python train.py --n_layer=12 --rope_fraction=1.0 --init_std_up=0.026 --lr=0.00933 --lr_head=0.00439 --seq_len=256 --train_tokens=350700000
Each number is 128 + 24 x the weight over its row's rms, rounded and kept within 0 to 255. Layers, rows and columns count from 0. The size above them is the row's rms in percent of the matrix's.

# layer 2 MLP up, 1024x256, rms 0.261, rows 813-825, columns 128-255
size [103 103  98 100  95  94  96 102 100 101  95 100  98]
[[171 128 127 136  99 130 126 154  96 129 137 141 120 147 118 162 108 119 112  97 119  62 149 126 161 149 182 105 128 148 141 121 135  98 135  67 136 145 169 167 118 127 146 126 120 119 104 145 128 122 152 146 131 130 123 116 124 115  92 120 101 137 141  86 115 156 110 174  95  94 117 116 159 162 146 129 145 141  75 160 137 102 158 125 154 131  87 147 155 147 135 114  80 102 123 129 121 138 152 138 153 133 123 134 133 160 119  83 162 139  82 122  94 135  85 103 108 134  96 158 132 111 188 100 147 159 170 116]
 [150 118 141 136 136 132 137 175 122 115 106 157 157 138 104 161 161 126 176 141 119 151 135  97 149 124  96 145 157 135 117 107 137 137  75 141 120  96 181 163 116 119 128 108  93 148 109 124 161 124 147 118 163 122 130 115 143 106 113  95 139 128 145 115 141 157 126 121 118 130  95 140 139 126 165 103 151 147 148 111 143 120 108 118 155 131 134 122 103 137 104 161 188 115 148 146 150  82 114 123 144 135 122 185 154 149 156 158 111 153  73 120 121 119 119  86 156 162 117  64 132 124 114 125 139 172  96  96]
 [176 149  86 133 107 105 113 140 127 172 104 110 133 134 113 128 122 114 151 153 129 118 113 133 131 131  99 129  88 129 177 135 143 160 132 114 133  91 104 142 165 128  90 129 161 117  97 107 114  99 115 122 136  97 110 129 116 117 148 127 148 108 139 125  94 140 113 139 132 145 143 117  72 114 108 200 136 137 124 148  73 124  88 162 145 132 133 113 125 147 168 105 176 134 150 176 148 176 140 150 171  81 106 106 107 109 133 141 103  69 142 116  90 117 106 145 124 145 152 112 151 126 159 139 121 178 146 178]
 [ 88 135 115 149 134 144 121 116 147  85 114 144 109 150 133 120 138 168 115 139 140 105 138 163 109 153 126 163 158 115  97 109 157 145 118 140  99 148 132 128 116 129 153 110 151 127  83 136 115 123 176 141 148 109 124 114 141 182 159 191 176  62 118 138 168 151  81  83 119 131 127 162 120 159 124 126 164 127 102  98 148 104 118 120 126 181 110  98 145 126 104 158 122 153 124 136 140 161 127 112 118 121 120 160 168 121 144 103 109 134 117 104  99 140 121 117 122 135 192 107 136 153 140 151 143 130 135 130]
 [139 105 123 129 113 170 136 142 148 137 125  74 103 108 163 105 120 170 166 128 143 119 113 126 148 159 110 130 108 142 128 111  86 144  84 128 120 126 136 116 119 151  87 119  90 146 138 152  86 140 108 145 134 106  95 182  99  86 160 122 136 156 109 116  96  96 135 139 149 104 107 152 122 160 138 131 137 110 162 148 128 117 107 129 109 158 179 133 145 149 138 121 115 147  89 186 145 119 115 136 162 133 117 150  86 152 166 127 173 148 110 162 141 102 106 129 150  99 150 148 111 127 171 108 113 107 169 141]
 [139 154 141 122 172 136 103  80 134 130  82 148 111 107  85 145 132 113 156 149 153 140 129 122 142 174 113 142 120 132 133 135 146 113 141 126 148 111 173  66 124 127 132 103 155 156 121  73 109 120 131 143 137 127 133 102 140 116 143 134 149 119 113 152  80  97 128 121 101 117 147 101 156  65  88 128 161 167 151 117 116 101  76 145 126 145 132 120 122 170 108 103 147 140 150 142  94 112 180 169 151 129 157 137 153 125 159 148 106  94 147  91 134 133  84 149 159 122 126  84 154 159 120 193 115 115 164 108]
 [114 114 160 131 128 128 118 102 116  93 167 129  75 155 120 120 106 129  90 114 113 153 119 129 138 110 141 122 116 122 106 107 130 111  99  85 109 160 129 145 114 110 149  99 133 155 128 121 151  92 171 114 159 156 182 142  97 136 144  96 117 158 158 139  96 133 100 151 123 124  93 130 121 115  74 115 127 104 163 141 149 152  96  97  96  86 139  99 139 159 106 145 127  99 159 132 138 170 122 114 120 172 148 119 135  83 123 124 146 174 122 137 132 149 136 135 165 102 144 138 137 157 131 144 110 100 147 152]
 [128 105 109  91 137 149 140 122 155  97 151 144 110 148 157 143 140 137  90 121  75 126 135 118 149 153 141 125 142 105 158 113  92 137 153 152 125  99 147 138 129 110 133 138 118 160 110  95 155 146 141 146 136 134  86 157 136 140  91 133 184 138 121  84 125 116 191 105  96 107 104  97 131 156 123 130 129 157 129 131  99  96 135 113 135 131 166 101 104 120 163  90 171 139 201  87 129 154 139 141 132 111 116 143 122  85 101 125 144 151 161 106 102  94 132  96 108 178 139 114 133 123 119 142 140  73 139 153]
 [122 102 143 128 148 125 145 152 164 128 136 118 152 144 134 130 135 100 151 172 113 169 149 182 123  97 133 118 116 183 114 120 170 122 126  98 165 129  92 120 118  90 107 108 129 125 128 111 120 105  98 112 109 138 128 175 147 146 108 113 142  98 139 112 155 163 105 116 126  89 108 120 131 123  80 112  66 137  87 103 104 105 126 123 157 140 157  97 112 129 148 150 170 198 141 113 122 135 178 129 136 163 107 120 136 145 144 114 129 114 105 118 174 112 103 111 123 160 105  94 138 119  98 116 154 108 139 137]
 [111  72 134 128  87 138 117 118  93 164 204 106 130 125 109 133 124 136 183 125 125 161 134 156 138 123  90 158 165 118 125 125 127 137 196 133 141 142 122 132 136 132 121  96 182 165 191 138 132 124 124 167 122 136 161 146 112 130 172 159 117  84 100 131 130 131 140 125  91  90 110 126 152  81 137 154 162 115 128  70 128 164 121 167 118 168 162 165 137 118 117 115  87 145 110 164 132 146 147 116 120 141 166 104 117 109 134  92 120 163 119 126 136 126 156 163 115 144 136 112 181 126 120 114  98 118 160 128]
 [164 117 169 126 141 174 150 108 181 145 138  83 102 136 126 106  73 119 156 135 164 163 155 115 160 120  87 127 108 132 144 126  77 136 133 137 124 126 116 136 113 102 128 109  82 120  99 156 100 117 132 136 127 130 118 136 114 150 156 134 149 110  90 114 133 120 130 135  80 129 142 121 139 128 100 100 125 114 144 105 141 150 101 118 130  80 159 150 109 127 144 105 141 124 128 123 117  93 147 108  97 136 152 104 144 141  91 111 119 136 138 143  89 162  97 116 136 135 155 155 105 152 103 116 107 158  96 124]
 [124 145 132 174 121 159  91 136 145 116 108 168 146 132 154 143 146  97 104 125 122 134 141 127 130 129 128 163 111 170 166 147 120 105 127 135  69 197 136 115 118  98 118 170 152 171 148 131 138 141 139 166 112  93  59 121 162 115 119 153 116 117 147  94 127 144 107 117 149 100 133 103 150 133 116 108 132 123 162 125 112 146 122 101 117 125 145 141 155 120  98 117 103 140 114 123 125  70 107 112  95  87 169  84 118  89 119 132 100 159  81 136 103 105 120 126 117 141 146  94 146 111 137 107 120 101 175 131]
 [123 109 129 112 102 139 134 103  65  90 155 115 132 115 128 140 137 149 130 120 108 127 149 147 155 106 165 113 139 131  93 143  83 144 149 119 131 114 106 166 136 127 127 133  88 153 157 130 171  58 120 127 118 107 143 143 121 129 119 114 111 159 121 166 158 139 122 144 164 158 139 177 148 128 142 108 133 109 103  88 116 150 104 142 130 146 134 101 160 117 128 156 116 144  92 105 110 112 100 151 107 110 185 154 149 123 100 193 140 143 175 135 106 130 103 133 121 121  98 119 130 134 122 134 139 127 134 105]]
# layer 2 MLP down (transposed), 1024x256, rms 0.191, rows 813-824, columns 128-255
size [ 96 113  97  92  97 110  92  91 101  90  99  96]
[[163 164  86 134 128 131  59 139 115 169 139  93 148 143 121 165 134 120 116 103 156 138 122 136 158  96 140 163 142  88 118  63 134 142 163 136 150 145 109 103 155 141 113 137 113 135 105 126 148 114 139 104 121 110 109 129 105 125 140 113 146 120 100 125  52 149 140 143 141 142 153 157 134 129 140  92 142 129  83 140 121 159 132 129 130 167 121 165  93 155 114 119  98 127 123 132 108 120 138 108 120 144 131 115 124 154 140 125 108 100 131 121  73 149 110 136 187 136 176 151  79 164 159 137 122 105 150 161]
 [105 116 125 142 122 157 145 191  88 157 125 137 115  94 134 132 111 104 144 126 129 171 129  95 122 169   0 108 121 120  86 140 158 112 148 117 116 128 152 109 114 160 139 127 134 112 143 129 122 118 123 112 173 170 120 135  89 141 143 105 168 136 103 109 159 166 131 132 109 151 112 139 122 146 102 113 115  97 147 158 144 147 168  97 151 110 123 118 134  94  96 151 168 157 121 100 152 101 105 128 171 113 154 110 125 147  96  94 113 144 132 125 139 150 147 123 166 118 134 110 150 108 150 110 163 129 114 135]
 [110 165 144 146 123 118 175 107 132 117 137 104 144 137 162 160  96 128 138 119 162  90 123  92  83 130 118 167 131 135  98 106 135 149 141 120 122  96 143 111 157 117 146 130 143  38 111 139 140 127 119 156 140 173 185 150 133 150 142 134 114 112 185 182 112 155 164  87 140 149 145  67 171 177 142 122 102 137 132 109 125 128 165 126 123 109 103 113 126 146 151  94  87 139 125 149 138 100 145 145 118 160  97 123 126 118 103 115 156 171 144 149 127 158 130  98 159 172 159 125 153  92 150 132 131 114 137 104]
 [ 91 143 145 158 166 121 127 150 138 107  89 158 132 110 167 121 154 146 142  93  55  96 108 136  86 161 129 140 112 109 133 150 128 169 133 128  74 137 124 119 121 180 145 107 159 124 145 153 141 134 126 116 122 164 133 131 112 150 123 145 146  94 120 167 159 103 116 150 153 157 103 103 119 104 153 117 137 126 171 135 157 107 137 116 143 140  93 103 126 119 102 131 138 132 150 141 113 113  97 109  93 106 123 107 105 112 130 129 148 125 159  91  99 132 148 146 136 113 128  87  73 153 135 116 127 116 161 127]
 [108 146 107 138 109 122 127 176 116 128  99 147 129 165 140 129 174 107 134 109 144 180 144 147 126 113 117 143 166 105  84 104 158 162 109 138 138 133 115 131 140 130 107 162 129 131 156 118 130 127 130 153 142 158 119 151 158 115 134 105 128 142 102 164 135 128 145 123 163 142 136  80  97 126 159 125  96 158 192 114 158 145  95 118  95 181  98 125  95 182 148 142 100 148 126 178 131 114 116 125 141 118 115 117 138 139 155  96 138 126 157 128  87  70 127 133 152 142 151 130 116 117 114 157 126 108 158 152]
 [114 106 164  91 153 122 111 134 115 135 107 107 158 146 126 129 106 122 134 125 137 145 134 127 105 100 124 180 118 205 182 136 129 125 148  93 146 166 112 132 132 132 114 130 144 128 175 142 114 113  93 104 106 134 125  58  98 156 156  94 124 152 135 143 123 169 158 144  98 124 164 124 114 107 134 151 142  92 138 119 110 160 183 120  85 129 102 100 135 106  86 140 109 148 173 112 183  92 127  86  98 137 129 140 134 108 159 159 113 113 136 115 136 147 120 107 135 156 123 126 130 113 106 114 113 153 121 155]
 [157  92  98 157 136  96  79  80 118 106 168 104 146 125 134 122  71 100 126 135 129 160 125  86 109 132 117 134 119 123  82 120 115 150 131 128 123 106 123 145 150 145 126 139 110 132 135 131 190 134 133 150 146 142 113  78 111 128 119 143 101  78 115 125 141 153 145  95 118 110  91 157 136 110 120 132 106 114 133 134 112 126 122 119 124 144  96 109 144 134 143 131 110  86 117 160  89 164 163 106 116 172 130 138 119 110 124 109 109 113 148 150 155 138 116 144 101 134 130 135 107 144 136 147  59 129 148 157]
 [124 111  86 132  89  99 108  83 125 131 177 108 104 125 144  69 118 124 153 167 143 179 137 130 139 112 122 112 112  96 139 128 113 139 142 150 108 120  97 151 149 121  78 117 128 131 103 119  84 151 132 128 102 128 169 122 118 128 142 141 115 123 112 120  98 112 146 122 150  87 142 121 117 104 123 139 110 108 115 146 109 108 129 126 160 186  86  93 140 102 147 119 126 155 160 158 135 136 124 157  97 120 126 106 119 144 188  93 184 119  76 138 163 133 115 132 148 148 129  99 125 163 151 144 139 140 145 114]
 [112  99 120 128 136 136 129 112 125 179  82 116 138 133 121 136  96 128 122 155 160 151 122 102  85 143 115 150 131 140 133 165 118  83 148  92 148 112 112 103 137 102 173 114 148 127 120 130  96 114  93 156 142 106 135  94 162 136 134 156 147 148 122 110 120 114 148 106 106 118 148 134 122 106 105  87 115 111 136 167 114 138 152 120 154 132 116 127 135 117  83 142 158 131 125 105 135 189 125 145 167 146 148 141 109 126 145 112 119 104 140 139 105 141 165 144 157 156 166 130 140 133 189 121 124 119  85 122]
 [ 84 118 119 130 122 177 107 163 138 137 114 140 148 126 117 167 163 163 155 122  95 100 116 130 176 120 113 164 122 124 163 100 173 185 111 122 127 151 129 112 116 106  93 142 134 133 170 148 121 144  90 166 112 112 121  95  93 144 124 167 125 125  95 159 140 110 156 102 152  95 155 162 119 129 140 123 183 105 111 126 130 186 119 105 119 108 128 131 123  88  87 132 112 129 155 102 149 125 143  98 126 165 126  90 136 127 120 135 159 146  98  97 130 146 102 170 165 142 133 120  94 105 151 149 146 141 118 154]
 [145 166 144  90 101 127 118 134 113 127 145 126  98 120 162 166 141 128 136 104 117 164 146 162 163 126 180  97 132 101 106 130  87 142  82 180 124 175  95 111 128 168 142 112 117  88 160 157 144 126 157 124 122 167 118 161  83 129 155 112 125 133 135 159  98 158 133 136 111 141 138 125 147  88 135 125 107 156  85 142 164 132 116 101 106 148 124 159 114 168 107 138 127 113 162 119 145 153 153 137  81 154 123 136 166  85 122  98 108 124 164 106 110 171 146 104 116 113 149 163 115 132 138 121 133 119  78 111]
 [ 87  82 134 157 116 105 131 162 110 125 125 124 105 110 114 102 129 102 102 107 120 143 143 110 121 118 118 142 181 170 140  93 174 138 107 107 134 147 131 163 172 103 148 131  88 101 132 114 143 134 138 147  83 107 107 158 154 125 174 121 142 114 114 104 129 144 128  68 113 116 106 102 121 158 136 115 134 139 147 111 111 138 143 173 134 182 144 134 123 137 125 121  76 137 133 191 142 110 157 124 107  98 117 110 115  76 143 150 189  96 122 134 113 167 101 166  96 132 111 118 158 142 107 119  77 164 126  94]]